config.toml
n_layer = 23
d_model = 64
n_head = 2
n_kv_head = 2
head_dim = 32
d_mlp = 256
vocab_size = 6796
activation = "tanh_gelu"
norm = "rmsnorm"
norm_place = "pre"
norm_eps = 1e-06
positions = "learned"
qk_norm = false
attn_scale = 0.177
bias = "all"
tie_embeddings = true
parallel_block = false
init = "normal"
init_std_qkv = 0.0625
init_std_o = 0.00923
init_std_up = 0.0625
init_std_down = 0.00923
optimizer = "soap_variant"
lr = 0.00886
beta1 = 0.95
beta2 = 0.95
weight_decay = 0.061
lr_head = 0.0101
grad_clip = 1.0
warmup_steps = 200
schedule = "wsd"
decay_fraction = 1.0
decay_shape = "linear"
final_lr_fraction = 0.0
batch_tokens = 32768
seq_len = 2048
doc_mask = true
train_tokens = 124500000
steps = 3800
dataset = "wikipedia_en"
Each number is 128 + 32 x the weight over its row's rms, rounded and kept within 0 to 255. Layers, rows and columns count from 0. Numbers have three digits each. The size before them is the row's rms in percent of the matrix's.

# up: layer 13 MLP up, 256x64, rms 0.195, rows 53-152, columns 0-63
# down: layer 13 MLP down (transposed), 256x64, rms 0.195, rows 53-152, columns 0-63
up53 108:148100127172189141118190145145125129097103086116107164149102114096123153107157158158103202119191203174129167145113096095087175148144086101124109087140138142093121100132139143157133111174063161
down53 118:112156123114049116114077164192091088172154132109126058159133136115139174133124109125183102125065110092144142133157143174186136144091146106160144106109119159172169077144100073108158103112109140
up54 081:172152145093157133086100122151083118100060167111143191100061120119156160105131131164089164167093118147163175136158110095117122129099185120158083106087159090154090156152118108087104181168135103
down54 076:151197104129117086124105180170217136112190164116071143097169154161097128126085154119136054134132132097103145132093136141150135098203146118147165142151098140113173193113118134105128111120137121
up55 110:123053148090136149136169117069066121133071124174120101144132053119106178081118135172123127143132206142099121166109140131120170120177131085095117103088150118128168128108139125164103081177138151
down55 113:116138140085125084067102110137151142124116088113167126183132190141092102181173087094131122073117105091104085095134086110104085109136083168170148192138122144111095159147196105115159167156108142
up56 103:186132151098169122132155105180076131103134136096135137151196144111124147137104141138101173190162076178138158093139155081184117147136171161090071135136079115087086110169122125139124145194123096
down56 103:082050067101158118071170140118137114129146109132140131174091120112122075046212109131133182109164158089122110114099168092171127084120106090131121143127179107156146137128133102095106124129152146
up57 091:133109078170132097135180099136092098053083154060107119095086098036055110128072134121111110106145137097135125139130119105185150173124108103124171129148140107098090112121113091131166146102130130
down57 079:150170161094152118119080124124124193157146179162097122082188171150090130054146128103124164102165127155121100098131161126140080102124176095194141105119101160107117145141138136129111149210086094
up58 092:112118112147177110121141102081105138120143140210177112141169128144124099138138135118112148136123110116084079162077159110142175155113117179092220151109101095132179088165143137119072123071073109
down58 079:146104139085036155164115141154151097108115109093097152127122095074087147146117195091145103142169154194115149094084152122106115147104117085156119128181116145099148129134111108204137162152131194
up59 116:129097103094139126107145088073091115093115110105122110111117148082164152162119139153106151080132091073147128107106119156086156143176101111084120064121156116048163173136232140106109148100151140
down59 121:109134164143112066102128184189115112147124147138157125138163104099132155144126103236157161138091134126109129136136136089134139108191121113138104205083116117219120156105128126128090070130112128
up60 100:073182180132139100182148149089141098140152131204099177171095148101156088096154119107135154084115153106136131162136168116177165145120139138162116142133207190131151114110107157097118166136171089
down60 090:115102158110162140126108171144083174143117044079185152098166166080150154098085085120150139123069125108127105117146112168118152107126070113118109136125137121096154125093162166141228096145123115
up61 111:139143117143154167147101210111127073169170121179130147088123130113136100106118161085082122109152089099131107069112135102126097125101164169094086154179059149111073079126132141088142068154116140
down61 100:133093146107111160072104127126114144047113119132145107123090115171108127053126155127121148076130148092103110089110102155169171134140128100032078066106204113129144142116136134158136139095139090
up62 097:131159078148078110169176093149158152100094109168156108141123164145126192146093099126112099104147098126139141085118075186135085174155159138133053134076126147123135084142085161145088162127192117
down62 091:119083077122166133122030154131139063146136138100066128087123125161107069120147182110089153126159167115151118158097162079101151050111166137127139115122090130107117178145150121167128110120092125
up63 110:058147164182135146179182152086153076082101121104115121082151106115106132158137091104089103198187157163112148137080124119167112140182116110089150145107097106151098137151121117098133197146135151
down63 125:134149163120124130134109094149169138112171068105131166184102152088138089132122101177117149176147068059139128052135154117145119102094113069091148127101127170141193158125141104176086147079122139
up64 098:155094106174130176136135159106155139166183129105123089150129128141123128129155148155133095084196095127167192191077114116091159087117129109131135149073104144201132114179143160099056114094141143
down64 097:114118148143091150072152077164083121188134140164171093101127095130102154099164120186121098112121156107114066145120158162108142072085132133126109134132082160224124097156082106117131134150097181
up65 105:134109145155167185096121125148116146123128114129149102060124168113111148088052129144149136117143157110097137165194140081144133130139107131096128072185140130066151089149089175173109204121129068
down65 105:159069097126077145054141124176148128106106128133154104162067134100123061136168138115124099110142131124148072109172139142135145147140097122098125090120157115171180105149159103084148164110228154
up66 103:103166101130101093145191140120144119139132145106045223148109101154154148116113113113091112158070110160112108096119111078093141140105148201146154124125185124139117129156142132166158121045126101
down66 098:111122108176138103066152122110132109145143155172128080110137140123136172202172119109128172094147083151164154142145091142154157163160157131081169169098095168173124085120099102105052149126089185
up67 105:149149146113126176154116138087062119083143138159098074116130169134064137069120095208102133147150123129131177204120177133144132131119155114086142131103113129122109070078095112130098092190113143
down67 116:070169116172111101101130031134149165130148173206146115101148149117131137181106131116145161078182162101167105112181092182115151122154096132138112141161153127141110115073157155128162111149132164
up68 097:101141091124105169125134127133088106097059132098147085129161150186156089167131104101089164180172044105127104113122063144143115144105164076152117134129160110099072144144110140167062129112144095
down68 116:123074173149138135131132117095130084173126066134096106064154137116169127163151087060131125188108085089126163146129132087187155136123139125104161141142077091102143103121124153072169083188140157
up69 097:090110167153098087210163097126201096112181130128108100119125120152110165167153111192126104103121099164127124145123108062131136179108160172142160127092140130078133168138151127115046094131143151
down69 086:177117086111143146128111156163046166156099047102172113130136101102129124116075151142121154161146145164139098167115104129119138142092129114144131131080118115115135198062133139092211081169144135
up70 086:135151126121193132168083148090058167089102185079133121145115041159110081142128098119130141149106113058099107145133051133090152141112159093142130140147118167146103114135137172085116174133121117
down70 090:108100125221072154124163181165140149119182122104103136103163198173096125108134148111100136095114158108130178128088190132123133090127180111148120066060140136129171144086139132102150118107126137
up71 099:147178120125128162105143182084088117119143165130125080141131132166193095069073140136126169116139160109161151112143136096161109096122164080123113097122060123092093180167080177115114135076161081
down71 094:121136077136121164151159132066162099099158088173151151141114111056109108150107086143123120145172135105128141087131122113158139094176119172144123159131064143107005127097124107137088087134146117
up72 095:117155147105088137143157147034163062081114189099129119147095120137155141114115165153151110099072068078209145124076114142132127136104154116130072141131134092111146134168109139148145129157086090
down72 098:099115096126170110099101169144146207132142080203151191044089140135105104136076134119101159093104147070105135112121178129117150156099079105080147090149121114130146132102170125135131087133156121
up73 090:127179121156149122119191102138076131078139126096099151116067160111124160123156145114134112107137110077117164075145054079166097086138132082131145183165158089073129092149123128093159197124126116
down73 092:085064118116158155152107132117169089160081156126128148156102176109174042126127168152169151173122179174139106105096174128090161074112113132159150119143081164127108177090165103125116116141090103
up74 109:172056135152097180163150214097109135147125181080096122093155154145060079091088136150139129120173129153131178167108092113072136106162111132114083152138126089126102137174100120108113146123151113
down74 105:129146113161157100074166037147181145197160095176160101109112095107104143154065093113148106100094118170133082118141139112125130111121147126139156115075119116126179154133171164080109089179112146
up75 087:142166159166147098100106091108122132094121189147134136166118211105128157188085109118115123052126139111144132159092172151135145138167146119125166107178076138216127141132113112120071134119178105
down75 084:150119144064109146127094190129112145063107082089143162149069138107181085084117111123146059154119166108081134169140140118143093102143083073109092178128142139101159151123174131179163121141157125
up76 095:123089111185158170172103105146181154139140144175120062139090169143115097136139124198051152078083103135198135161129181115134149123163111126098141091069126146087120152167132136134112144132148136
down76 089:192098118104124119117098147152152092121130138070147132122155111083094208108080096099116065137137097133123105177129107081083126191128118073129138101135153100178174121140121180100129105200128105
up77 115:185134173158120120178096127147153129096081105130132108122131110162115096128114170147154119085128102155139161163117095168043154132165190142170093096120109118123124094104158071163146153035164143
down77 093:127154109167120141122189085097103100150109106138152153242168105122129121180070067125092086186086096150118132133117178132139065148082116161129147154126123144120122145179108147116129110160119112
up78 108:109121098173144154148108091138173090114076110108161120067101132134118137131159207156093105151072088113163127078096116172072158119149135136081079125156139135075109110137143112100201161088137157
down78 103:143191140126122113108109140163108179161067154097128107135165168083167131169105176110104118114082136128101078106214158163111123133122090156166121124144112122141169072149099124148130046136074135
up79 099:123190063170099132153069084080172144117118141152081149089143124120143162139152174105149172135082122105098187133081204098128158122170139138080124085114076120132131126075155124118135136104156113
down79 088:153141161072136112151158086167166128154158155144146117198129082085097115156177168166096137134101103153157157125093074124106098142103104163149151185191124092127111154211097126151161111143088133
up80 099:099130107127158135162154109148066098099084140083148100149112071087133123128088138090117139146158097137133093082131126079135084130131174127103079140199088149136154170178155087099165142193155068
down80 105:157114116174080111120129155127186125129176120173106184057147123181149150155182130182132125124117128139135158138117124167111174095175104074140180128092156112114105061108107128162084122086070130
up81 101:109079119144113089110157140113175095108173114073129149122006105143165137107112213110115160132115089129190143108113156115089088147113119109128128101118173136143144126142101097102116188084136115
down81 094:135154136125154104110120131138170137136159121087175127205113127128126135142133058177121084069113046158119071150118090095114130191153085137136135178199156122160106140167138108087151117093120121
up82 087:164126137151197140130143135122154151084079103122051081147124118136132088104159169194156185182113151106131174173140130117162117114127141131044124153064173092124111138095133151139121126123164167
down82 110:093197164071171144149064143096183089114155155118076165117133141129109132113155127129071083069101097149141130152164160071174117106128105162157117135117140171129127165126148183141084126074107117
up83 084:153110093116168093168155150062090125054107144151150141118114087137171168144122166073146120157113146127117109178155075166113084074136129126146078143151123158111170218131097111117127176103125142
down83 084:114128120073136122111167145123135209161112089114178115109142163147143125105098157178112187133124141159076142169099129099165143117148064083105091169108089091111207111146145079094162119171125122
up84 097:128126147091127154138116110082113121119138158081160083119128107147135170136161178114204184085152163115135124125105103106160145109123131121122137189123111141099055115148136067080146123242117149
down84 095:118128118158176121116105103108214143103153104169142071129101185139120174164157119112111193111113082129151102142172135145165138146146155120176138085200114122103121135175098160139100146178096192
up85 102:129120095208096114114098110177148134124120147153090075105108126111195111130142141185039124140132106124140107062122141125157149075137165169112089087171155126115122117147115154113187172074152128
down85 090:167074136144148104100095160133093089126161140114137132172175109133143132144084050104163067125078128127064116125116132079116114143145124155122078169076200106089130119132132073164178114155159141
up86 105:234092091131139129152163165128131123124105136119142095085101126132117118094087142117103139124159121124170116111129142156086123026148172133142157146214127123151133139092090178193101159133138133
down86 107:110156111090159134133098120066118219120114104119166149135190074126133170152118138151121094099157161136156126114115104130061084172183099158155168124133136156110120189187109117173145084143153102
up87 129:122134138142172108172176144099127146129080127113161084067092184112163151178145206136158123124135095158080134105048081115123132121165124148107129120163104132111106115133070140128190135164081168
down87 134:125133125114083131134124161078019103056151127154130093135107126145133161193104148104141117138109139084085149083130127076172114094174149108131158134139153102106122141129078133104200171097087121
up88 087:125156166144174152150110115110125051118076173141125125175089153096113152088094130156096124184163096116145110154123184072109149143175126114118173062158164082051134138139094135147110111125088127
down88 088:124073139117141138147104163167137128116115081110215111141180120101124169109178058103117138091130125131120141083118151153071147110098111058123087158149092130111140144062193151144161127169148096
up89 087:173112126124129101163169135100121126141137144100201097132084112154165090157065152091176190163140103099188126174179129133122107163134077070110077099100130170121140100150130159157139129181094128
down89 085:104138155094087142090080141186079089115107112072064156166138135136072132088124124161101102075118164160092166072124132099130131094118114111133075160092103139098095146122156045141105149115164138
up90 119:155155183150129120186139100093132121073106053117074131102111096109126101150177139145113212140189098120110147141134054153097148164081118126100104118151115118131131137076116149166071128111093106
down90 122:160053089179154105157084136121110082088103100147089093127160093172099171101109116160146138091128146108078167146085149110143136151101145131064062068088117115128123139109117133119075072156110121
up91 084:137167168222070155122158085148109063159078163100140091086129147172071117107100151152080167125121122101109080149170184133105124120119112120096150096132139147107111133163122166129129121155076162
down91 078:156134080123157121186183142096132122123164140087128149140136129102131050083082157128170150173107168164100098143095185113172050144134156116130116141140088108139135128077141150093191090166155110
up92 093:144158090177115120170112152121166063129116118119086094084120094124092186129130180198086113149128136095171125109093130119111123197091205107097117097133170113123169153067121155167141141150120130
down92 105:110082140095146133157173125110112150169127105116153196169146136096165134083165082167115141133073139066075094081153114131101122147097126162156179162158140119113130088137171141118181044119143096
up93 119:130181064193110135151092136135169133090134114143114166073141137165172118097075078051061127125138105078182124153114114126103108127071138167142098074119112098121145135124137124115126173166157132
down93 102:126101170090117111145130112058074070143121177133143137162125156173164132212144177155155132097131128134106159170108109103189160173205155119112111146118112151132109140158097153171119105094125077
up94 107:181123131080121142151098123125111119136127129154151054069096126151164115059111089134108130179088200122150129086101124089154083062094169091112143138131160160140122162084112135148090175170101141
down94 091:128096121198102138148119120145192140172120124123193122124152106123160072149123147150179082157070099110178124162100143091123125091158168173046114125161135130126162085124072115122149124081095148
up95 096:134119112091111113144112136127147163147108143129104087129122117219206113054166116135140122123147098134125202126066051110120118128090151084141106099087154155148158141134177104094068146136113150
down95 092:110149121133136088059130126141109091112114114100182179173133121057135092149136171107184035099132126073140098126117132110103156166116122172130134157153142068136145169118147159112178099081164138
up96 122:154200155141129080075120115107147104129170143139107127137131089182156147107145139107118158108134173103133096150124191065120159172160129143049158105128104177075130115115205105096111165162143108
down96 120:176128064106091111207117155129163125090099149108103126161127144115154104114100109132101079185108184169128160156063140112131077133159105175129058090138117142132171111171112144139076133131155087
up97 113:121112120178134140125150123054151143125116150128093118134138092159176199158102111150115146105123137143020185119117130106121078058109128176148103138140133115113141123139172090100117174180068119
down97 114:140109127091111148122109132160056116148140109115186091164133135156105026108137115158133137131116116106153118140185161140114164140127112064071123060094161127132122161161074117132197109083154141
up98 103:157119131157137120158136125142095169147141172193117135134160124145168109112140039053090136132089113114132078140142100149132141148152097099139158170157130079149149102132201138129030110084119129
down98 076:167149138130146153177118146129123088123120175163033077071137106134121088147100174180153152148146142175112122173097146141080123114182185084136141109118144102087107094135057151144136100120134162
up99 091:129141108112099107174193138154126104126174150154119102155115079121147115117082134148095215119069086092084124121118110144187122116132157097106073148124092187148109150111199164157103144159121179
down99 097:101103171114098159049156111120121169082062101094166142131139165129168114120167093147124059151168152166101107122175114150151163120098105158144158154171216090134138125136091149084147134120131144
up100 097:137118112124126131144146104127121067116103117104121134152129079205111165103064110141056115104138134132177194188105154093156071127124138087146204134107135124120184107140166151189137148123092106
down100 087:158105186083152157172109143125084163062110118119175052136134103155187101147132114149152174101111150133103135134148117142157173100104091151098084116113105144117108141077166062087119109152109065
up101 093:171139157110150074111180081149086188112106156146105118224172120111205152118170098120143133165161097124155140122088149170185116160189173152107126093129153119115117131135142167137143151119127144
down101 100:090141111159130091171124147100127124054132099192191105128115150146164143089138148181117123147061166182130134089153140154188142114095105065122133118094145140146176126120147182162108072133149161
up102 105:172185106099098136137172129127105160161092109188126095147114123161087111145124100100146163067134096163103092119118150131133158165077115114118184139157195193065154138137126168098107192132158136
down102 084:111169167099184153113187180129114117165126095118135097144128069089132105115101105134166121152118059172104136130080123112149146088152146075113171120158118124090155022099086149110136138143164124
up103 108:147176146079172124104120103139159169111184088137105118107137178088154087149108136110137097136105105109142138139196140154126120156160112170106119057153110076076140148192109140194090164134122188
down103 071:107111116123110128178158143139102079172116161088120126068128118143111078095147154169180112205110139108171098112121165171150104116145061110068121134073162135087117116083113130150189104147178128
up104 075:157116074071122099168161142105130114050191125132137082176136103121174107135112167082077075135131182092157108142165107130137107151149157195142088149117127139139133098122162112130144148206106122
down104 073:110126154111143130117064147181169087207154134145192177120129183127092123123097110175101176099103097101061102130085161118081155123151158114129106122125117138070115149113113124164116158121196109
up105 098:086133079122118173126123119140097166152073145146184127053150130185160099092073134107096123087143189081091119134155070176155150109163149097121139094110097177134152139132130114147124156144175079
down105 088:066160093122131088118129171096130070142116130121141135077119059161111150101212100114100142147151114119184166189087112103140094108115150129133122173147162181142118136137090102041125103137141124
up106 082:142120122126155109125155089139184187111148098201160144109132147134175101135176161152122133147093125158122118156127114103089168172171121150112158135061141103113133030135108193157102112150070103
down106 078:161092138134130157154101184129145089144151081014059146108111139126115193091119159154158134155105143136133150136121201143138143090124089095153126104115120140062110124116091117169159116169148150
up107 105:169125120096165142181132112106162168117145157114141118132133141092118115100110171179196125133115121155107106129142083094187187124240162132111181154126113090151104184110119140105100166155089134
down107 110:132116125184112117122136106138137144105137131168152142057140112150086098153114124036133146217118099122103145142125138159063128133074162137161098125118124132132134091199179087175166169123095100
up108 100:124164138117122128143147082150142125129084132110110125061138056097121153245143079136130117147114078107117163096115175112149142105142120124107118131086195094087150117156157157087091088157092151
down108 080:143129111108113096138080146126115165098124128054206105154146150158124102111095123152167100089110131124124152131079120124104122130100145129119084174089097163096119184053136137180220080136144108
up109 105:164170087096142136076144128133126087152148125121108166148132131097153107121135144106175077161229129132121155146117119110201114185128171158105131072105172137094113185082134106159109136167180144
down109 118:173175157086119110118140100114139097070096169139110163235129157151073131179137120110147119123145131162125117098131169112155148138130128160129166098190159126062127210148136166138134138106113092
up110 098:134090117086160122151148129158078134181164086116160130147120136153117090161090099080118120101152110139154129131193149148146136199168189089124115061110195097132091095184179165109110141131112107
down110 087:192127148172095099088146099133137173060074130137078097164155162128203122149102128146116090118111150113105097071092096159134120070151117139155136081183084088087120092122141127119135154103164148
up111 081:117106094158111196134134114128166152105037153087170170124180109121173125141136140097141103116089118173154116148158116081139176064092174135116080118176121145118131111182107169098092082113145137
down111 074:125125188103102052109069130117118204140170117143140136114097135191098109099091163166101133142174132116093145089167140161128162132160105158142152132121157133131146126100107059139134219084112126
up112 089:158120131130179184120155150127017139161124090131127126122156129137133149145113125179085154147070155131067111174195143143142092147077101140082118150079139182100149130110142147104171111147123087
down112 081:123152114183159076118145084141100127160086142153152133081122058105093204139181072108113124120186125170167098185091120112135173132116126150077169166106136111134138107201131090120128137127127133
up113 134:092180187129174164130164147136127193131115117116144104105077136123130157122140162131238136175168146187124182170121153107181113154108109123075131157105137160152147157144167160134108143145103150
down113 140:180072068077088136084115133178062158126128127124110160123146143122092127143143122060182106184114145152080159073113087082132139133123121127093131109116139084137122125067090077092105144112138164
up114 089:111089171119107146167162142138090130175062157122081117173150104146170083148113117135114135089171177043171154137111102133132119151065166103148158139087103125186127108129123118176178165104105108
down114 088:162133127164130144181066171105136139090120051084159120108086082108121108076116143089120159082097139106072172136124133122102103079136065112090060117093138174110081165128131107107143105144139125
up115 084:113132108126146135158110098133097119038164046096125150154080121137129101146095112149092140147128166152159212193118165127156130204087094109124141156076133174110106116104119145164105141115135149
down115 084:104110125125143152113148075146165109166081216162087146107133108154129183109172121082128155154111153168125089133118109112125140111103156133165163038169113092172188118141107131082131169177137114
up116 081:111122115161113151204110120141143130170078140165078122133129140133145076092074107174138149118112112134094091149133135183133160125171155133094101108197128215073178151129160127181098147144150155
down116 091:168152109136165139098105123107137125092181073086097156098179139183108170170122155052107073174125138138144114122108126112105074159033112117143167163117119130113126077151118095113130135182124116
up117 110:106098093171182100140105094090139151157138162133129119095109168114121130066160105126158230159181126075166142177145125130171142089132142163111130124070121142077148109134123161110160197136152118
down117 094:205106118157092070097172108161098128140154145124152135117100064115129173129145077077149184092144103133133099130149155136120103158136074089144066141115165095109167140158174148134081067129121165
up118 096:141122128179136121123102113103149162066093146136170126049113126151127048149131157118145098147162130098163126103095096053115062176091130147100132175103110141157127155143150090160107142178167176
down118 102:131108147123159097128180163182123150103061142097150104146133154152157105152130114163125082179104105106136115079129130152150166146115076086117048179122125072128112122150092146207162117074114166
up119 101:111144118162134185131124148174144125193148130112120190142170141150140140119094140165157126136068096105194154193071061087167160130162130078126148183087166119149152139115144107112158160140096116
down119 089:116110133124084092158043165108166127065108125139121081075097094144090131092143142115107153113177162160135117069178202169103134130052112143166104078143114139116115137135104126113102161152122116
up120 083:111095102133108129107144164129095123137094173172171118134128112132157152152221149120151143088160108162086090103158096129094161084127171096077163152163157094138105140101169136163171197133075083
down120 098:107156112111114099147120215175109145211147117145167159155147150097070123104118108123157120063111131156098092105095132142092089098132158098100081135147122088080126126099145167107177139202138108
up121 109:133146150122116144162128048106147109151147147139111049151096136114121164107103121155116126123160174097127178122137163131206162116180130095099080118131122182131122213089197151181113135128134133
down121 103:088145123097130140071160155173103145131125117136138176114127161084124101129159181115154146154182066148122154140099098126047139137146127139132171165144120049145165089143072167088146145122149197
up122 087:138133120109175102145104119119085113171134100090149115125161139049100126107120226136143154123133114201174121170100124129072140139112103136064131110138103107095096099173095167136104160139103060
down122 093:120114166185066170144130121135175114103158120097066157121115106130092124126106114119108097142165142075122154150129171095110060100161133161199089118109143122144131129136192085087094103158174193
up123 093:201126096167119197135117124096127081137145150174071115149141119112103115101117080192153148088163113071139140178161190091120076168110086123133124116097134150074119079108109143101110119161114105
down123 090:202090101199168104143116173102122164167121107148130082128105091137156114101084114147176107110090126100142194092128084123130148095160099165084123125153092085118115169135105152116191062136124113
up124 106:179097123103182161149117079116051116122135165138085170155122130071089114127144143094109115140209137141167117172141142140162151081150142118075166129072112163092142139127133164061130084121152155
down124 113:122135144162112096113143191150203089151071111122107163138114124165151142099164122120125084118132175139111102222119136061107115120051155120109096126130155122133164124096192082122083157112115129
up125 096:059139123114145170131131172115108095136162035134159132113124101127114144077111153100138060102128099145089115140198095153139139120117113178118100104087092144138138110133168060104101173075137174
down125 088:206126127098155092127078167123090200135109116057139122118093158135175145145103149111170157135124167103157139138037106112116087127119119113092126151087160115127121155137100156156157076197138112
up126 109:125129096117169125156089118120119155149132082131142181074096102158171107119166124081138129123200156114103091149125104072189108130077103151059125132128192160130182084123105106190107134147118167
down126 107:139091115081133092106141159102141118142178166083116150246130167098134121096137129135130112111115089114136071102109104129126126144113139187167075197090130115171118154176121104144169167153112166
up127 091:175100125149122143184153109096104181124207125142108151120100068188142076128111106095141115166167171133119157157065172121144118114100136090149129104124119158081173088129152101084118121149172068
down127 077:168187133098161100171087126099138115127067077094157100112119047064114168175131117118142146079104088137154119138152137134129123120136163123084135119055097072116145189176113137149151106105110126
up128 094:100082138127066128159159074124113111167081169136140139100082115128166121137088175136159136143146139153088129141139206105102111101104136218075133113111102151089118083131108155087084066118155146
down128 081:145114078087098116117117109156127083076143151081091168153172122117121177099059164127121121131166161094119149150135105106134088110117144037130142096139105079181152117132109110101190096166172086
up129 108:118130155150132091157150099127130139166103124118083145101104100144134183120170159149118126046109121195118079130074168167142152148187147161128098084157190111132085112147131086107145185107094185
down129 119:097110071144142151169160116092101105089126114118164132092190167109089150181141173146190165039148119138148137134178152072153094067096117102133130114160143083147153127168154128143105153110142156
up130 097:198143127133087178157174164133123151170127106149130133113155081116151099154088154179063077097119145096110180157114166089102155095125149133149137144146153112149070121181149170054117136083155139
down130 100:123099104123126133155174162101158160132154102129121056091123102174118108085113190101182104096096169181156161134133156096109130097113143169129114156133156094100141051125110117123209197106139127
up131 096:153124146142132130072106149167089118156172183098105193122076206108127131143153178066108089168134114179136123103132095109154126143121128112119174172100155201114155084170155123113163148163132120
down131 098:062117144153118143139190131089145132045112131183170101133128089105150126098119055144094113130110121108068096052171107144071123140071139144109136154124130112136111158127108157130091083086106150
up132 115:136166152132145188107142178100120116142142155110083111130129174163140073152154122191105163149119071109136128161071144172118151099182156107122164110074170154137124088117120172158065067174120119
down132 120:130097118088095133120109128137114161056168105143160139166082182113138141107161070101103128107151143087107178108145088103143064107059113107134114092167161113139191193111175128094175141144134147
up133 091:180135156160141092153129086116126176136132137163155135162168136124174080122118184134040137128118138104170113104166108164135116119099181136092154155125048135153143165113134165176093171127095193
down133 112:092149132067074088055109086128164083097138143120147131132096126127159116184107130080080126124177145148145145118093132123099118172163164083122144155104135178183135162186122120123057108142136180
up134 101:147098116145139145100152171107103073073112172135109105108102124169121103075114070121091172131148088185134101147099098155131143116188131147137070125141168170121125149096079132138170171150086209
down134 102:150155164130111192114082118113096127169112133091128164184150135130154178141138072156121081138097156135108125177167150196127119183109130156152184121123145095130142119124125086145212084079166096
up135 091:114147152150131188156195102107134164118048093071152130111147123135128112101115069168131053142149151114099199135158122136153105071137177128130179101112110133173129112124140180144118139123166174
down135 096:175137104118120104175125120152170131154126158200121146121129074122139082156134146174154125103111085121124183164169180128125104125109138109155164139138129035112177077140134177135161128058174093
up136 110:165110075160130120162123165110098157152112148135105082139074135114119164148136132104140097119159123010141175109146169169138140132161111053091153090115154134121140176166082122065135132160147135
down136 103:121130120133113159086135155162095090128113137160127107142166124136157075151116086148087104134112121149145115169116084099087171094030089132158063158124112134132166132151216121130146122155210142
up137 096:152111162088176159117099148159154112125065142095134115065122112147141115111145098143180212155127089161121134172124114116103150136132103130102166097182134082171107097167215123086107126161168152
down137 073:178063159096102114184165104122128144164128159132111138147095070137055075111160175156094110104155165104155187092120133138100128104145141060120137105186109171093094143176122105103133116114105106
up138 096:090120077133198110179143157203123137160114132142175093127118132093167166130136103093158205099092106142173130057112074142088091097105133157122140135144121141163158140184125118136086118146087116
down138 089:139125139139058102121083112074108094096147162145124137139111086131048083117156152158150114107146136120044140169162190055115162134098122080165118110121169128114095080121151120129114182129116108
up139 127:090100218083127109206182176124094110122097126161100130123153122119137087071157132133124154190098112114155116119080117095149123098093112138061124134133153176115118115119138101143050159123105143
down139 132:069175116098135100096107079190173079123146112131106146130116121085132219142171137118090060076107108172149138162128130131095129151144170119166125130188131101152110110121132143173081152155151089
up140 105:115096154095172146114178154144075087148090114104084132164133123176149114086116138128143146109169171139158172162146134189103143133053173104141136093092147168125102035142111156143146139153181134
down140 130:129154159100049127121124137151162105128162136106161166094123158086139138136152145130129107156162115202117162133103070119133143159138166168151132138182181076140141089088187094188064172132107146
up141 098:178155080165126123143108104126125187154140130168157124056138108157140101069108147126123124125144133187094118114093116087154103086187108105101195141181132149095127129147154070135092173069175134
down141 101:138129070102150118119070086142152133114153128135135117208143124159167098135122075139100078148133147135154167147085135128105057185109116161132131088136208124137205123077115165102155105116097111
up142 094:106109154075127138103135136138125090135123216091145109111057167154188119117149117134127157124152169119138067167114175090145117142140151120133100125097162101125123162241162135153115148108085095
down142 071:123108140164124133136175127140141160128122073137087137175162040147105191105166195149148095134102132130139163068153111173114109085093095111195180156150155140127151082083115111119106166132149129
up143 101:178152166127159215114143159130122109156169117138080119130115118124109137070132193148133070133122120171123113120078062109160125183135155129153133132080085093080123153124128135084096135073069101
down143 117:139148157145065113117123152181129128136117122107094185092114144148160092172134096126113122149139110177105029138108074172166111117061154129170126123120053156120144118123195157116134076130120107
up144 095:127171093131133145125171166140150096119147076153070117086131158062112154145169103102069124129151145090131164158124195157094162154171156112129202077173122139117115174070142155111137103145103156
down144 088:154101150078131122167123231146098117128122091110188090127069089119103105067134151163143131090172128125170132115126156108126175127140174088145093156160181159109141149107130143185163149156110089
up145 102:079143188111170147201108157093119135116082123127131157081145102183157171166161137092114079121147098119108118183060170139094122132183110120151124039098118146152131129164125110132149166126113110
down145 106:202117179095184085099137133104149156089095125177155143115105098103141115134119108120158175126150053157112095114161109193145099130122165133156150125104102133116146172118130163120162114128106234
up146 090:088100155180173101139124089059121137081126121100154123107182144149140100132162128056087186118085124120140124110137084115108076121097142133090121069149135122088169121103114091106055102131154074
down146 086:146141070076120148157074168197160120128075127115132094122073133137137138176082165167132129100145157135121131196087160108134115177139157134119121198110155095075133083102118157120174139090166116
up147 094:112159176160198141139125138143124108154140136076098122087144104127125117115123112076152124071162080113118081136106091157148187137142103176131172107182103107156148183189203107161091144102119160
down147 088:125121121119154135083113118145130169125124103176207135154125132165156154075173167160124116136134149148131129038131095188121097106038119153162135139099087131145157087077104152132129178129096176
up148 093:139134116113150107130135211134081102097159153151156141133076139161155094132151118141121115178177165126219098069178117094192181134174186145099164113134133125101096127088126141146107118116155116
down148 092:111079127104077123170180131159102133153116091153163193127115097124097125119086098129153155138134055132103102193100122099129127106094053126156085146119117155135131117131087144158201081190098133
up149 137:116174116155165183129160111075055149107132103180085111163157147161134082095101124171155184139120126135091090112100114126099112168166131151149132109067141160080128123098160148158100129184163068
down149 159:124153117178167124203137212117053098119164121144126069066155139137120148095099145137107120107141138097122126166101132104112164153128153081101094128116104091141149114152085141142087056146176089
up150 119:128090141130131101136193172127113082044108130104093144132114101099139111154138155104218149151096146147137106083160137150193147119176119099165133141110125166143087127191167063161130153147147105
down150 121:181126139133170121201116114132169139148122191082168121111131128098171105127095113169152162112114136093140117124134130107091127182085119116052110102142150068137206167110100109077129087083150097
up151 106:156033117063117153116117090100129138123180063121157088052153134152095150119125144141128121086180134168138149158108100085162108115108141160106106163129110127123130147163155116146074172080104175
down151 112:082156139131089145159069108141176099119111127135128082110103077079130170144203174119128194128206109142166158102130097103131132153137148091080073149156095079119118149144125188108149135131130153
up152 094:152130118079124112173128143133110116084119107169174138114108164127144141113101129155106123158145121133127153058167131121097051162142165123119076216072148098182129116150083149124112208137151081
down152 089:096090127221139169144125139153129136108108152093070129128172099123089117102146186093155147125139115145135103180073084142171169078115137131121173074171094152059127127111158080151127097115132102